Each number is 128 + 24 x the weight over its row's rms, rounded and kept within 0 to 255. Layers, rows and columns count from 0. Numbers have three digits each. The size before them is the row's rms in percent of the matrix's.

# layer 4 MLP up, 640x160, rms 0.16, rows 543-639, columns 32-63
110:154121108094145115153120132176101115111119118076147098111125125134140136142133123132120111117107
107:136119182106104119116114139126118107121133117124137086089116130101093113130118173110136157149130
101:154137125108122160164111127102123129122139140129098101111116090103104128085137137137141155133121
103:110169101126131093132127131121141106134118088131109149157091116129140119154079141129123153178152
095:142139140118131094133160098137165119114160124114133086143142172160139107125146145147098143153107
099:128112090100171113106135117107159163104139100115122135156124096126155087164175125149136145137161
095:165124116190143108112108111143122169119152111124103151123167121097094114092124126134153083116146
100:143091108138121141102122104128177172140102123096108119111143109098125114119158124151136149130141
096:132118110122094106127069129116106091093149139143167116121167116112107147163139142141136168153145
101:129125122149199154129124103120133137135150113133180118125125123103134147178149129089132066140146
109:166138161174098127165139141127109068139106161151137163096158146131106100143125166110142114142142
091:189146153139147128113107098136143147062157144100096121109079137144129105167103140166142075129135
103:175138133180128119123135151129134150187149126135123149096152130134137126188121107111152122116122
096:164123133174100113148135085109143105153113088104145092149126175115113078126093143107139150105141
102:152143141143089122117130125088110145100162165146205103171116151149097178141095116076127108135137
093:120125156153095129078112119111116080159098114199104101149138092133134119145153117112117092115100
101:155163165118099135104116143107135084123110117144143140140139145146128106135144093124133127146158
099:161125137148062142116136098110154134165153177119112145121130128113176097145087088136135153078155
090:125109141109121144161149128137152116139141095115107112127150136129182162119105140151115138160129
106:067118130134122153116110119142107125136133122124101156105121113152153118146078169149117113156148
102:111152138118138124154103143142111136181131169136161085160129152113135127131121130165161106159129
103:157111133148143069138089119101115145106125107147155089136137111104116084132091138158124122172177
090:183192113137124152154090097122132134154101098154154123149108156124137107143147141099117150147138
104:128096132157139094122082140132120094124151167133168146111159128093168130128105117143121101151091
089:181121149127131118132141096136126167133161094103167135141133164106122155132105123126119118137139
099:118156109140148101127073165104127167131141123120107153127145174076100138132125131136126156156119
095:136130138111126108134108119085095160142138135165144102105118099120128132131140179134142170138131
088:134119140142142150111152148107125093138091137141098151105130133139127114097116096091118107153115
098:131107154089116143138123140088122105161116135094150141156089138144136109132127175169101132160115
107:145144084116096112165128127159126149106095101150168133135126105147166096132109105111094127117097
107:099123142078101128128105125158123130164127132155099130068137133118128131143124135125098145105096
105:111047177143155102113135107067134096159150144130122150131129132126092168161163145113152116134131
095:120168147134102107121097125142157121153121114161097161119129144144095112163128098128163106201162
096:127060150075134143110078067082145129126134139123146117126153099148142127118123155114124158117136
090:134090197092128131113099114133147120135130114130116090130108138094160136123115132124149119137139
113:128114135128090109154162121105128111196139110157158095146126102090137091134156155105182144122110
101:154073134149138119157132113124118131139144168105109146137101096133103131136143128112124099168099
142:055126110177116134139120121099163126116130135127156079113107147115121127153120147156063141120118
107:126108152152157137153121151153133143191131115162148103110145090102118149144097123106172155124098
105:147102171092098139124128126105157109108108122156123140115133105097119153109116135124145111125118
097:146107125089152106136161132124106159161134139127162160123111143114134098152100123177161156075149
085:124124128107091150132093150108140103137120078088114132116130164119134144146125123138131140160134
107:148117124154106119104118142128172138138089109135127103161148091100177138082148162109125093124139
103:137126121148150161151124148133170167145130144139140114145103147094114116090120153147118135161120
099:172085137135157166122143112117092129131126176138099096128147124121119115167087119088165100107117
097:077117150118088093121140087111125152117145103115134157156150178107123104071167160115169081129137
102:098100140116154128136115168146134102108132131096093128112137150180138049115127177147168155160134
098:109121168118063119141103109139138132123125104167113125138150147127117135136187142124160096161135
089:142078102132065080085136083120150117132145153148172146170112113120110071124128181116144132082157
090:167143089174139134125123121128095162150089156116121132109133137156116116171105123097146101136113
101:120134118182124110156142102110115136081118111143128113119105082138095128149124071134132122139115
098:120120127094114151143128128121135109130147092169139154160127167164100142104129131111141164119169
094:159134133115144059135163157122086147106082108129126106142135097081162119144146105158139084126133
094:086133134075118129092142144124115158129157103101096089109096082121152137108129131094174085152114
103:130110110130062145130126118117122129144170131118158085131129162099120125140186072144100102138116
105:097133185112143121154138134108101111157110141077101087111163169145152164061101128121111177140093
097:129123147137149122137119124115188115187119136122156126142136160155135120086125121119124150141146
096:099140144158179123159157100157132128106158177137145122152142108116098160134124175150145150151128
090:129141119179129168098120163127110137124094163131125136052170148173119186093127132113143098125127
107:152125143154089134125089088132094122133100109154133142101174110144134131061134103136112075109119
106:175160151070176111111093101125132109122107108080133133134138137137183095145157078126160114115144
098:123101140107102135133117137129091143143087111148166112131138162135131115180155107118134106094150
088:106075136128147106130173065101120136097136141098123115115125116119166132125087080134136167146134
097:105159141165175093116138165152131077122122104147136127167122113146103101101131117094149177164070
103:151126134101113135135102118099123143112130125110146121108129099147111121191093110119079133126136
100:153183084127132127162140122129189137095118145121125150119073160144143107127139153116158131138136
101:161092163151125105149136141097086102085176158138183128103128169111100121126084152132106169145161
104:133132137140153144131072142177139113139150121115134151089091115162118170145131140151120115109127
097:093157102151092126098106177152160170156101140099116074134124128142135127125138138138114104104144
096:081131135129155135120115144155168179101146109149163107091142116096105138129117150144107157118121
102:110156112130130152150143127131115085126151137144125146140114183098136106119118185159153147165131
090:123138090141119120112157096116140134158154121133161128146102130122096129141119140147134081130131
086:142168115107110154131132110130138121147133105118114117137171157168149140136137153126161148104105
092:113141152112111155132138135101131085122111125112150145120138121110117134115079125105166130101139
100:135136191100118143130119134125150148145129103117138135102079167115088145148100135102149123145143
107:119170133116142108131151147140109202169159141084140167084154126115109085087164133104130119129095
093:148132127146093161080129174125141110162166115065148161156154150101143150169121129101115158137123
108:147113140096139132124163193147139129167146145120168112166099131111187118097122122150145143143155
104:135077120097135089136141087103110188109119162124180110130113165125125132125159125155120175150135
091:125081122141154144117127105126148103141119136147126124097139081155130169117142128140131125142141
104:141117129158126119151166124068142166098134147106166133140155150156146097097107109088129216120163
106:166106156107107105131125129111167124122127171144153162111133073110102146163107155118159135132116
103:089172123123147095131107131113094114147134129151153107148134141123089131113116121145128141140144
094:192158082098147113117151133151164113123133134139148136139106146170131155126147116182112110125143
095:118132143145121125155125110103114178122157166122126111177102118120142116138135171134132103145093
085:146151087157098092085144084115141093114150177131123149105110088117114116141128125141113110110134
098:085117124113096115145135108122045138168122126146162126167153121122157162122134129183134100129128
108:123110116134110139116104132127131099117129101134152123130145096118135125187134126098154171150133
101:089175124097158110104132106144120159153099137103139156155171159149121114125132145164140140157172
095:137100108139119125159172102098141188120143124150124146096133131126144149103129101184131149153131
104:149106130174140134139124102085153181134136105180113140137133146126136117066159135122156098076120
087:114107102124140154151151105111141149082072105143143110132154145098165151103093144093117169126141
103:092119144098122118161154162131141113115138150107123113155109100132130115102137107082167111124148
113:149101138122166132130130103117137140097162131153139119123092161138124123137127112126137148174109
097:110122152129135070178150118139144143087112160134160130139164104136131132100128115125104090167160
099:103138131155104053115098159130127118148155067117127130129137124131135126197124119138135108127146
092:089076128125097085116122119078140126110157142102110106090150148113144150120104092178164114165142
# layer 4 MLP down (transposed), 640x160, rms 0.157, rows 543-639, columns 32-63
112:100114146103119138105133164097157143126113135120101157133155148144119160127156114168095146163125
104:129090129166138121143137102131106096116107129119129113093093152131108121138153093092115172120136
109:119129155151141152152093134136148111129145085124110142108134093099105089165100099122118163147092
098:114130170129140140132191140115120136164135125133129120141101100125109130125085090138125123148145
095:120160113108080117136144122121172118125127106136157113140178170108109140148143142140120150115149
108:114120141076140075119169138139110129088103124146131120133141113117134126126171166196123145109133
103:132123117136141132091140122131121122155166102145127091143152115139152099118179101105137151092107
097:097157153130140099118135156127113147182121130124165155167111106131104105142122128116066123145127
102:078143130133141135166133090124110158129177134097130101098139134162146149126149132087127115110150
095:112115149158146117171177101128116120081142110134125135174139094136100096125104149075144122107145
117:128184095131166097187155136119152106079150145137140136114141098146123127126096103103114137118114
106:095145161116100156098097121162085155085119110117111135153128134122111140090152122127164141123089
107:127146131128115130139068150128128113105110092154095126164150099122130163107098155131128171128136
093:120117117139141125106105117138124127141117131157153166078106125186108112142127156128149119143146
110:122124106182145142187094164102106150123161089171163097155134104149104131140110166104105119149138
100:129090139109101112131134139089164120155146152105122109132106102139154152130130097136141153130138
111:113159130126131106166122113168102123168132124111123051113133134150082112143150125148173092125137
102:124122146129109125111102149146146106153103154115106099146086145074141136154119096160155145138100
096:153153131103120125119125118095145085129111160098126122123088146127088129099128109127147112106095
102:116152087149160137092104109169143130135123131129150154119111181141141090117119102143104130148140
118:117163113081135136138172107128111145102167108110164151131080109116139099156153137133152127146112
100:121129151137154118133114125139130149113145165151116137092146112112120134105095101067129164111147
088:089117108106121097090163087131137081128116137152134136142120118098111154135093142114153173128079
098:134129086108140120137118114117125076135135138117179139133071113141130127125147143136179112138108
092:108136167138133100128124116162131164152160131132099130126132121107125104098157106152146169121133
105:162146159143141122163085109150137129081181116133157127144122135130168145119133093139136164098119
093:151114163084127165114160130136100148123132151102106087144126175131103132140112093137135135113108
095:100132142122074137118104129136114159110154111107144163104110097093129133171105095098173146087139
089:109107092154128104133131152122110147127128155140135109130149132102155141165139142133162146162135
101:124131104097112076135099144125115179134153158140130113158130128171144133168096194117104081131119
104:118117107116114093144172124111129128131103121113109127169156132106170092159072089135109125142137
096:143090110085144119102157104121125151154153130104083116124127162088148132141123099106166124153140
101:107116113109152089125107142122119140084115116120134119134151152144168096090109139117150105177104
098:159114163170164105131127137143136125187075134130115126130148127163148196125148148102159118134114
087:130152160127137152133168170096149132145111129129144099168153144091107146071110082116146138149140
111:159137132127127115158139139135124108122106166118127131146140107151095119153130101116192102160181
097:150138104158126137125115159117138126096124139169132122095148105138137169129135129142058118141121
090:086114078159141145135120138122142117110113130144152076130110133126103124122155156148094096079123
113:074095151157111099100134131143108097152129137124111085105114121130141093106146156128116148120159
095:134125119117123126107143150119130141121107183124130096119132148139133111137124144104155133100126
097:112063113100109112122116149156100133128065084133121149183097129107170103150127102120147097128128
101:089139114156140108113121136116089108115137119192107108130116103118134119126119110129142128128141
104:136124062159079118163141120110136139117095133161174135103158099153094116127142114153113163086129
104:103111113146089117114134162119119139131112175151113121162164133144144131133120123150120154123132
107:125093118130125102133139105142117143106089119125129127065092115151111147157121111112160167162111
095:134111165120141123147115085126156160174132086163133128113132119121121092156124108120182162103174
107:112145120156111106104123178105154096106165110128105169119144110169154117107151093103087105113153
101:140109151110105150144165147153158100113126092134135104127147078161114085109115098121122098183145
088:098154117108119148142138145092132108122123167135143127167128137157124163099149137057176145134161
099:154132113162123097134082120161136134146126132071141124133151116114144152167165104108127151137169
100:129152125136087141118122149114174138149123147096152117123127099126111151116131119159102104134131
110:146101159128124162107119125122132133092139163141153126130131113106109144112142170114158144131158
100:117117153141126108076118141093080122124134103106088107123185094149136129109144148143149089148149
085:133145103112159100118126113101137120142128140102110126110087175130130057101190082114126100113129
103:103119185137124159121120136152168145083122135090118099145117093157086132140095123123156130103116
109:122108104101106117125124160132111099144119079128124116134125127131105137093123130142128170111135
087:163142112092134122121143106161154114179115127117097128130072142140094102098179158123111093121160
096:145102093132146178172129134120145121082132163139128147130130110169143130135131130123124115131148
092:095138136103138092127145144148146107149162163108139108145113178141077156139089107130121130122133
101:148145123114126101150134098128110136142117095155125110140085135155108094106159142128131132136140
093:108169116151116160101134119150087127135134141121131158108120102108118077142138147133116124101123
108:128135089142111124148145116079114151167119104095113124130104108097112114083138144083126134050161
093:168126147093088145138121159127141172150115098131139105109152107137140147124128182181093106151129
096:146163127174137158160140180100149146120132129162124146111155117127119175158112142093097086133149
103:175150167124121170128131151161129091115120138121099151140140084143103095161159105159091144142151
099:123096155075136072124112150114099170153143121138137117105156170080145100116102084147098198119102
102:128096165125082118126120097138095106118124139127116095171115147114123105133152146143152126111112
118:162126137148095149145126140132086122129122138132096163098115129147095145128103139125158117125148
103:099131121136157145131124106183174112116103085115123115146129132101174094142106141159124083112144
098:103137114126141112128132091139119087093093135127115151122123154140146128156134153127120108112105
088:104121147149123087138100108115136120129088144159158101129085112158117146071087117135123175102146
092:130125171075126119113109138116092096164164143108158155116156149171150114073098132109130132128111
093:113126133102135143134123131149120134123147145120099133162127128153112162133118154141132141146114
092:160091130076122120118138158182161157158126117138115194094148119143127101086161104112100193141149
105:155102140141172108124165144112138141162101122115083109121137150139086108155136100133169135116163
092:174117112104125149109154094130125127144062147099142107120104162124144090117106132129127099143128
096:139156129170081143149098131146155161079113127153124129085134120129146160139132118109104163079137
105:172069139087121115126156154136175142129155117114127094116097149136150155141118105178183146147136
110:124116116109128116144144127136151143164118155139131137125148111074147125148115078126115158093145
099:138154160106096156135147098122059126114126143114151166072173153131158124118118163134108131133163
098:173108124125142160141094170133135106174151178092063106115128114137102130154133114126129165154131
116:113104157121119108102110135107082140145117117117110132130147135133141164100133102132138140130141
092:151142128105104141158181124134191133036137157118161131095112139143123112126140082067141110095147
091:104093146155145078116193112127186132086119130134187054131124156138165148152150086130145134135167
094:139122106065101119124128160104151154104130099142129155135115133125086096151116123141089130128112
098:126122133159141105174130076132101101104178145127096123185169130125099145139085119118116126153100
095:147146123115117109152132125169058085165142093112120117143141114098120131089104119113125137120165
112:092087090114125156101110098117147122123176154109123113164165114168146148127128141152131163129078
097:135149107137113161144088117179121180134132136165135165129176163140066147160068106088120111122141
106:156144113113120151096130140104112144128115118111095132154148131114162138127165142167142117157117
093:142112116145136159155095111134088140148164095162156152123091141116128112113171140129083129123146
090:109151129106178172122114149141137114109131126122116142118120112072132141144139130146174082139108
100:146116136125078121171124122145156122125146094105145125112120149137115098111136149113140134097154
113:163111155097136155174109200109131147129087111112092147136127138120126102145170177139141138143136
101:124117150110129093106091108155064106079065151090130110135126158189100148129134142114125130129148
094:143104083138138141123081141123135135128146124158149124120116119120159107117136145091105107107117
093:080098137146096102098152087142129144150144117134103183100105142106149114138091143154109115122143